Weights of a small transformer language model.
Size: 21 layers, width 384, vocabulary 8192.
Architecture: rotary positions, tied embeddings.
Each number is 128 + 32 x the weight over its row's rms, rounded and kept within 0 to 255. Layers, rows and columns count from 0. The size above them is the row's rms in percent of the matrix's.

# layer 2 attention output (transposed), 384x384, rms 0.157, rows 143-149,175-181,207-213,239-244, columns 288-383
size [103  99 107 100 102 102 106  96  90 105  97  93  93  92  99 104 114  96  97 107 103 104  94 109 108 114 101]
[[155  63 128 105 158 168 151 168 138  89 114 140 131 105 162 128 110 152 165 132 131 111 190 100 122  61 187 201 127 149 150 123 139  84 132 177 147 128 174  61 152 206 161 173  89 195 112 197 136 204 119 155 142 150 122 125  89 106 122 146 106 103 162 115  54 134 123  96 127 105  75 147 136 104 160  91 103  93 162  50 180 115 127 138 145 104 129 142 184 134 195 140 157 146 157 135]
 [184 141 166 102 115 100 108 134 118  82 158 176 145  91 131 162  77 199 102  93 139 133 122 196 136 127 156 119 106 140 139 131  75  90 118 114 163 120 176 125 117 177 154 103  91  87 135 150 138 143 152 181 161  36 150 162 130  88 145 153  70 161  96 168 134  90 136 109  79 157 128 100 128 160 129 157  97 152 151 149 139  84 133 141 120  78 159 154 165 158 203 179  48 154 207  89]
 [105 119 122 110  96 149 140 182 115 150 140 174 124 118 133 135 125 150 188 129 180 106 153 109 122 134 154 114 164 121 140  80 144 130  98  97  86 124 174 134 199 115 152 109 141 173 149 149 114  86  46 139 106 128 168  90 133 107 178  98  94 191 152  90 121 152 111 126 123 152  87 153 134 104 148 118 118  70  94 104 106 124 119 182  65 191 143  82 120 124  85 119 153  64 157 143]
 [ 81 140 178  99 163 174 126 146  92 164 132 160 148 164 136  87 124 177 159 164 125 110  66 120  56  85 116  89  74 146 146  96 102  87 151 125 198 132  92 122  91 176 139  45 158  91 110 153 118  66 208  93 144 150  72 121 103 120 141 121 133 172 164 108 120 109 136 109 100  87 127 103 112 120  88 119  84 150  94  69 101 210 172 100 171 146 132  79  95  74 127 126 117  97 158 146]
 [100 160 111 149  87 117  89 137  79 146 110  95  46 124 178 144  50 121 131 178  81 104 127 155 147 185  56 145 143 155 109 188 128 121 136  99 179 113 126 175 172 107 172 105 139 106 192 174 186  87  96 113  77 132  80  69 110  81  93 113 120 192 147 137 167 160 167  63 114 131  99 128 130 143 129 149 174 122 133 126 114 174 156  90 108 142  93 161 130 122 113  99 165 118 160 106]
 [141 110 120 116 145 199 129 115 155 121 117 106 121 151  92 114 134 123 108  82 104 158 122 116 139 157 116 159 100 148 106  86 121 115 107 135 127  86 143  88 127 141 147 145  81 138  98 122 148 111 109 149 139 158 173 115  90 111 161 107 181 158 103 103 120 123 110  95 114 138  90 127 140 163 148 165 117  69  71 127 140 150  90 164 145  74  90 176 122 113 175 131 101 122 149 135]
 [156 192 101 133 155  75 103 144  78 143 145 136 143 127 162 164 143 126 131 172 132 124 113  92 130 158 127 119 131 100  99 107  77  97 112 175 155 157 133 108 105  98 169 137 170 140 117 141 100  81  97 128 138 127 129 139 111  87 128 132 121 156 153  96 169 157 124 147 186 100 123 145 155 149 175 120 119 122 192 109 131 230 148 147 115 187 159 147 152 110 158 132 111 110 135 138]
 [153 139  97  93 196 116  50 148  99 138 138 157 102 131 133 157 222 189 101  96 133 128 122 164 130 178 180  50 100 133  58 133 149 150 147  63  82 148 127 145 165 121 156 156 152 105 141 113  94 133 107 139 146  93  78 140 132 145  88 157 172  74 116  80 132 146 143  64  89 121 155 157 120 123 160 125 139 105 110 187 103 104 144  91 149 138 168 123 111 129  84  95 138 111 101 164]
 [126 108  67 144 129 108  81  83 114 149  85  83 106 136 104  45 158 132 175 110 196 125 130  91 137  95 105 113 162  59  90 111 165 112 112 126 108 143  99 106 119 100 135 118 129 111 142 132 143 134 108 103  74 177  95 122 103 150 123 136 115 116 180 132 131  87  99 212 141 141  98 119 147 114 151 117 129 126 147  75 157 134 127 155 129 119 118  61  73 122 131 152 151 115 116  58]
 [129 137 193 101 138 111 163 177  78  77 105  91  69 137 139 158 104 126 123 164 134 139  76 136 108 164  61 167 122 134 156 121 154 112 126 181 162  69 122  66  96  85 124 132 102 143 178 121 148  88 191 143  70 101 123 124 140 155 127 157 193 144 167 182 185 121 150 144  64 145 107 143 171 127 120 209 136 148 150 164 137 128 127 148  87 155 133 173 121 133 101 137 171 143  83 117]
 [129 143 119 110 137 127 149  95 150  78 132 135 106  92 138  95 107 125 135 149  81 113 100 114 136 143  98 152 143 181 131 180 126 148 116 140 133 138 138 161 170 146 211 132 167 146 159 123 184 117  95 189 112  74 135 137  98 116 147 135 172  97  51  98 163 121 128  91 169 177  80 167 130 107 141 120 141 158 188 165 130  96 150 208 125 192 101 208 150 176 124  82 161 139 112 182]
 [121 155  83 147  87 131 141  89 150 114 122 124 133 134 147 131 210 156  85 104 104 132 236 133 122 170 171  76 111 122  87 141 103 111 147  92  70  93 166 109 138 126 125 195 167 175 155  73 140 210 137 151 162 112 102 146  81 110 187 147 121 164 116  81  82 130 101 114 129 105 151 159 151 109 111 126 111 187 140 121 152 100 200 108  63  94 164 117 122 114 178 147 151 109  95 175]
 [102 128  84  98 109  86 160  92 185 108 151 126 178 123 143 140 104 102 107 131  89 107 158 164 118 135 158 152 202 123 181 174 142 164 107  49  57  97 150 134 157 152 122 119 100 128 146 181 106 161 126 103 167 124  89  95 189 124 173 148 129 118 121 151 116 102 133 125 172  83 163 116 104  90  81  93 112 111 141 107 128 153 141 109 144  69 168  36 125 125 166  47 131  90 153 121]
 [145 128 103  78 111  94 160 142 151 168 116 129  84 120 110 115 157 117 129 106 129 116 164 126 116 155 122 173 146  74 119 114 125 248 107 126 139 111 176 150 152 170 164 158  60 132  22 116 107 176  93 197 127 135 164 113  58 120  64 126 160 164 135 108 151 176 140 149 170 160 160 171  73 135  85 109 165 141  71 112 140  79  97  71 175 103 131  93 138 120 130 170 103 119 175 111]
 [108 143 144 148 134 128 109 115 122 183 182 144  78 122 152 105 101 116 115 174 154 165 140 142 169 147 164 149 190  83 139 116 160 116 103 126 118 142 135  59  74 102  93 126  34 134 111 119  89 102 158 125  78 150 126  96 119 136 147 119 131 130 167 110 138 114 177 167 140 106 152 168  98 120 106  85  68 116  80  78  94  61 137 111 147  96 116 131 140 149 166 152 134 150 134 140]
 [138 126 116 111 125 142 147 157 142 143 213 179 168 152 120 165  49 196 113 121 176 110 130 139 146 202 126 189 116 158 137 133 100 137  50 171 159 123 152 105 120 156 113 102  94 130 145  90 141 127 110 101 160 109 124 149 114 170 113 133 125 112 186  91 136 181 116 141 172 123  97 101 108 161 157 193 132 156 195 106 137 106  99  93 123 189 159 121  97 110 100  88 112 146 121 159]
 [122 113  93 180 111 133  90 110 180 131 104 152 178 109 100 100 146  80 183 128 102 189 129 126 197 130 113 127 119 124 117 143 171  82  81 142 178 171 139 125 102 109 190 107 125 157 138 196 100 123 107 124 118  42 115 113 142 130 160 162 113 173 147  92 139 148 121  97 101 164 194 128 136 213 129 135  97 124 120 116 102 125 129 121 134 122 109 131  76  86 118 138 112  85 114 102]
 [165 126 135 160  90 102 130  97 133 134 143 164 163 149 144  95 120 160 124 149  87 127 149 157 117  98  92 159 165  76 134 117 162 120  79 151 148 126 127 127 144 118 154 173 149 114 109  94 150 100  83 117 154 158 109 190 179  85 133 171 116  80 112 135 132 154  87  55 114  47 139  84 112 145 139 182  98 133 132 127 170 123 171 107 167 166 135 130  91 112 149 124 106  43 192 122]
 [ 90 150 114  99 153  85  61 149 141 127  81 171 118 132  95 124  65 173 124  92 162 100  79 130 108 136 148 113 112 141 130 140  96 172  78  97 147 134  94  85 136 139 146 162 125 143  92 137 143  95 130 133  97 118  96 106  80 141  88 149 108  94  87 142 147 113 153 170  76 231 168 136 113 174 119 125  89  64 112 124 126 139  78 170 126  73  85 132 103 175 128  81 145 138 124 138]
 [ 82 119  97 121 137  94 104  92 133 134 112  95 162  78  73  86 141 104 118  68 167 144 138  93 110 158 118  73 128 167 114 128 190 121  87 163 176 193 119 120 143 156 163  94 161  89 112 177 152 198 114 159 107 189 195 117 129  94 120 124 124 133 109 141 134 174 154 130 122 155 114 164 108 112 134 131 126 121 129 148  87 145  57 159 119 159  97 170 110 104 166 178  86 109 130 105]
 [132 178 153 153 126  65  92  85 169 109 138  90 131  87  94 127 117 131 120 109 156 136 124 131 161 134 156 138 127 149 161 118 116  95 179 125  79 116  87  84 129 105 179 110 132 150 146  93 142 190 147 162 152 132 160 160 167  76 148 104 205 142 106 142 117  86 135 146 105  81 132 177 154 139 152 149  88 114 174  53 169 135  99 161 127  85 133 111  98 125 137 124 133 115  89  90]
 [178 133 113 142  87 138 190 154 146 114  73 152  80 150 127  98 143 126 167 187 127 110 133 104 101  96 125 115 122 108 148  90 127  70 114 161 157 121 137 116 109 137 150 204 172 165 125 146 139 215 118 158 108 124 140 102  85  67 171  92 155 213 122 157  97 149  77 208 148 135  80  89  94 148  81 100 109 143 111 105 152 104 119 173  89 100  74 125 112 165 165 115 127  73 132 115]
 [ 69  73 110 137 101  94 175  89 151 164 111 124 145  99 127 128 175  85 125 134 133  85 114 114 138 147 109 155  99 146 101 129 108 147 101 111 120 175 145 186 104 121 158 123 130 150 127 154  86 136  85 156 162  76 119 157 117 123 116 144 143  89  99  92  55 121 173 165 173 100 142 180 135 140  76 124 151 154  64 143  84 101 113 109 193  61  78 159 125  95 160  88 141 169 187 169]
 [116 121 100  86 150  76 157 118 169 142 148 106 154 134 126 175 167 164 166 139 142 131 117 145 119 105 192 131 134 169  79 139 147  56 133 133 135 157  92 161 160 202 107 143 103 122 171 161 169 115 138 132 123 183  88 109 162 107 118 107  38 110 146 184 134 122 125 159 149  95  78 125 155 126 138 136 165 145 126 133 119 100 104 146 137 151 112  60 152 134 117  73 151 120 154 148]
 [ 99 124  87 150 157  91 151 139 152 112 113 119 173 140 136 181 104 160 133 122 129 105 129 144 133  89 145 146 134 137 127 119 115 173 136 116 112 117 123  89 103 115 160 108 115  82 100 137 127 210 196 125 143  92  83 146 138 150 139 143  10 102 144 116 162 122 187 163 136  93 131  81  72 159  64 199 148 151 143 117 133 115 125 138 121  96 159 100 146  60 202  86 139 134 115 182]
 [130 109 169 130 126 171 128 146 100 136 146 128 136 170 147 149 148  78 136 153 164  99 108 220 159  69 105 184 130 119 142 142 153 147  85 180 162 117 129 139 137 172 109 155  95 132  96  95 110 109 114 144 157  96 124 129 148 203 104 152  90 102 151 161 142 116 142 166 115  96 138 117 115 193 178  84 135  93 157 140 150 127  96 150 174 148 141  57 134 170 133  23 107 157 227 152]
 [135 173 194 130  93 138 146 191  94  88 108 175  86 148 135 126 163 139  83 142 158 165 152 136 123 129 165 147 130 131 134 111 145 185  81 124 113 111 190 112 162  71 145  80 132  90  71 122 117 142 142 132 135  96 125 171  61 142 150  52 120 134 134 153 161 121  87  86 130  88 124 144  78 134  86  73 164 117  81 131 208  93 189 132  82 127 101 234 124 125 138 172 120 122  99 122]]
# layer 2 attention value, 96x384, rms 0.116, rows 48-53, columns 288-383
size [ 94 108 100  99  96 101]
[[116 133 142 112 192 114 149 200 119  57 168 205 156 113 158 178 112 126  74 127  99 131 118 117 148  93 152 129  90 125 125 141 107  69 112 123 124 143 145 117 160 165 100 161 182 145 176 166 161 117 169 120 152 108 177 135 154 132 133 137 113 165 156 169  91 117 161 137 156 156 126  68  67 156 118 118 122 135 173 110 134 180 113 198 143 136 126 108  82 151 158 142  74 105 131 118]
 [ 94 173  85 153 110  77 151 169 107 153 148 134 131  45 110 144  64 141 153 142 107 113 158  88 185  72 123 123 115 105 145 137  97 134  70  70 137 130 148 150 123 140 136  94 113 141  65 153 113 112  97 148 120 177 176 123 102  87 126 116 172 101 120 109 127  84 131 128  96 111  94 112 115 134 139  97 109 202 109 114 170 113 161 124  72 129 170 145  25  97 134 107  99 135 125 126]
 [163 119 154 138 121 115  90 155 123 146 149 142 184 155  75 135 165 146 131  73 143 122 172 104  98 139 122 113 120  98  74 130 179  96 197  81 130 182 159 164  41 173 157  99  56  89 115 188 117  77 162 150 132 183 166 117 135 136 113 131  75 167  97 109 116 161  92 168 129 195 154 127  98  89 151 110  94 148 124  75 125  70  94 138 132  90 138 157 173 127 145 171 115  96 146  87]
 [ 87 114 125 125 170 117 135 194 106 164 160 113 159 105 128  98 178 140 111 115 126 129 130 124  72 127  68 163 164 144 114 137  92 103 144 172 147 157  87 112 153 173 142 103 109 130 126 159 114 101 187 153 121 117 153 124 190  97 110 145  93 139 121 114 178 180 121 123 138 119  61 155 119 130 124 108 157  72 137 167 110 144 120 115 153 209 145 164  77 109 108 138 112 183 130 158]
 [ 82 120 120 131 130 166  90 117  83 101 139 111 106 134  97 167 148 105 182 148 148  63 130 127 116  68 124 108 128 117  97 105 120 100 122 120 179  85 178  79 138 137 133 121 118 169 157 173  73 106 129 122 137 126 130  99  89 156  67  91 122 219 100  76 138 159 182 113 115 154 138 199 119  93 129 183 154 144 149 151 169 138 111 115 186 129 143 173 169 147  70 140  74 173  90 150]
 [131 115  82 108 201 177  96 151 110 107 143 131 106  92 187 119 139 129 136 158 148 105 139 110 106  80 101 109  90 135 158  91 152  93 120 101 138 109 141  89  83 213  95 114  73  86 201 143 133 142 177  65 131 123 143 112 132 152 144 144 154 129 201 112  72 111 154 112 148 115  68 166 108 150  89 166 132 142 139 115 103 117 175 119 145 157 111 127 140 117 104 134 131 140  96 119]]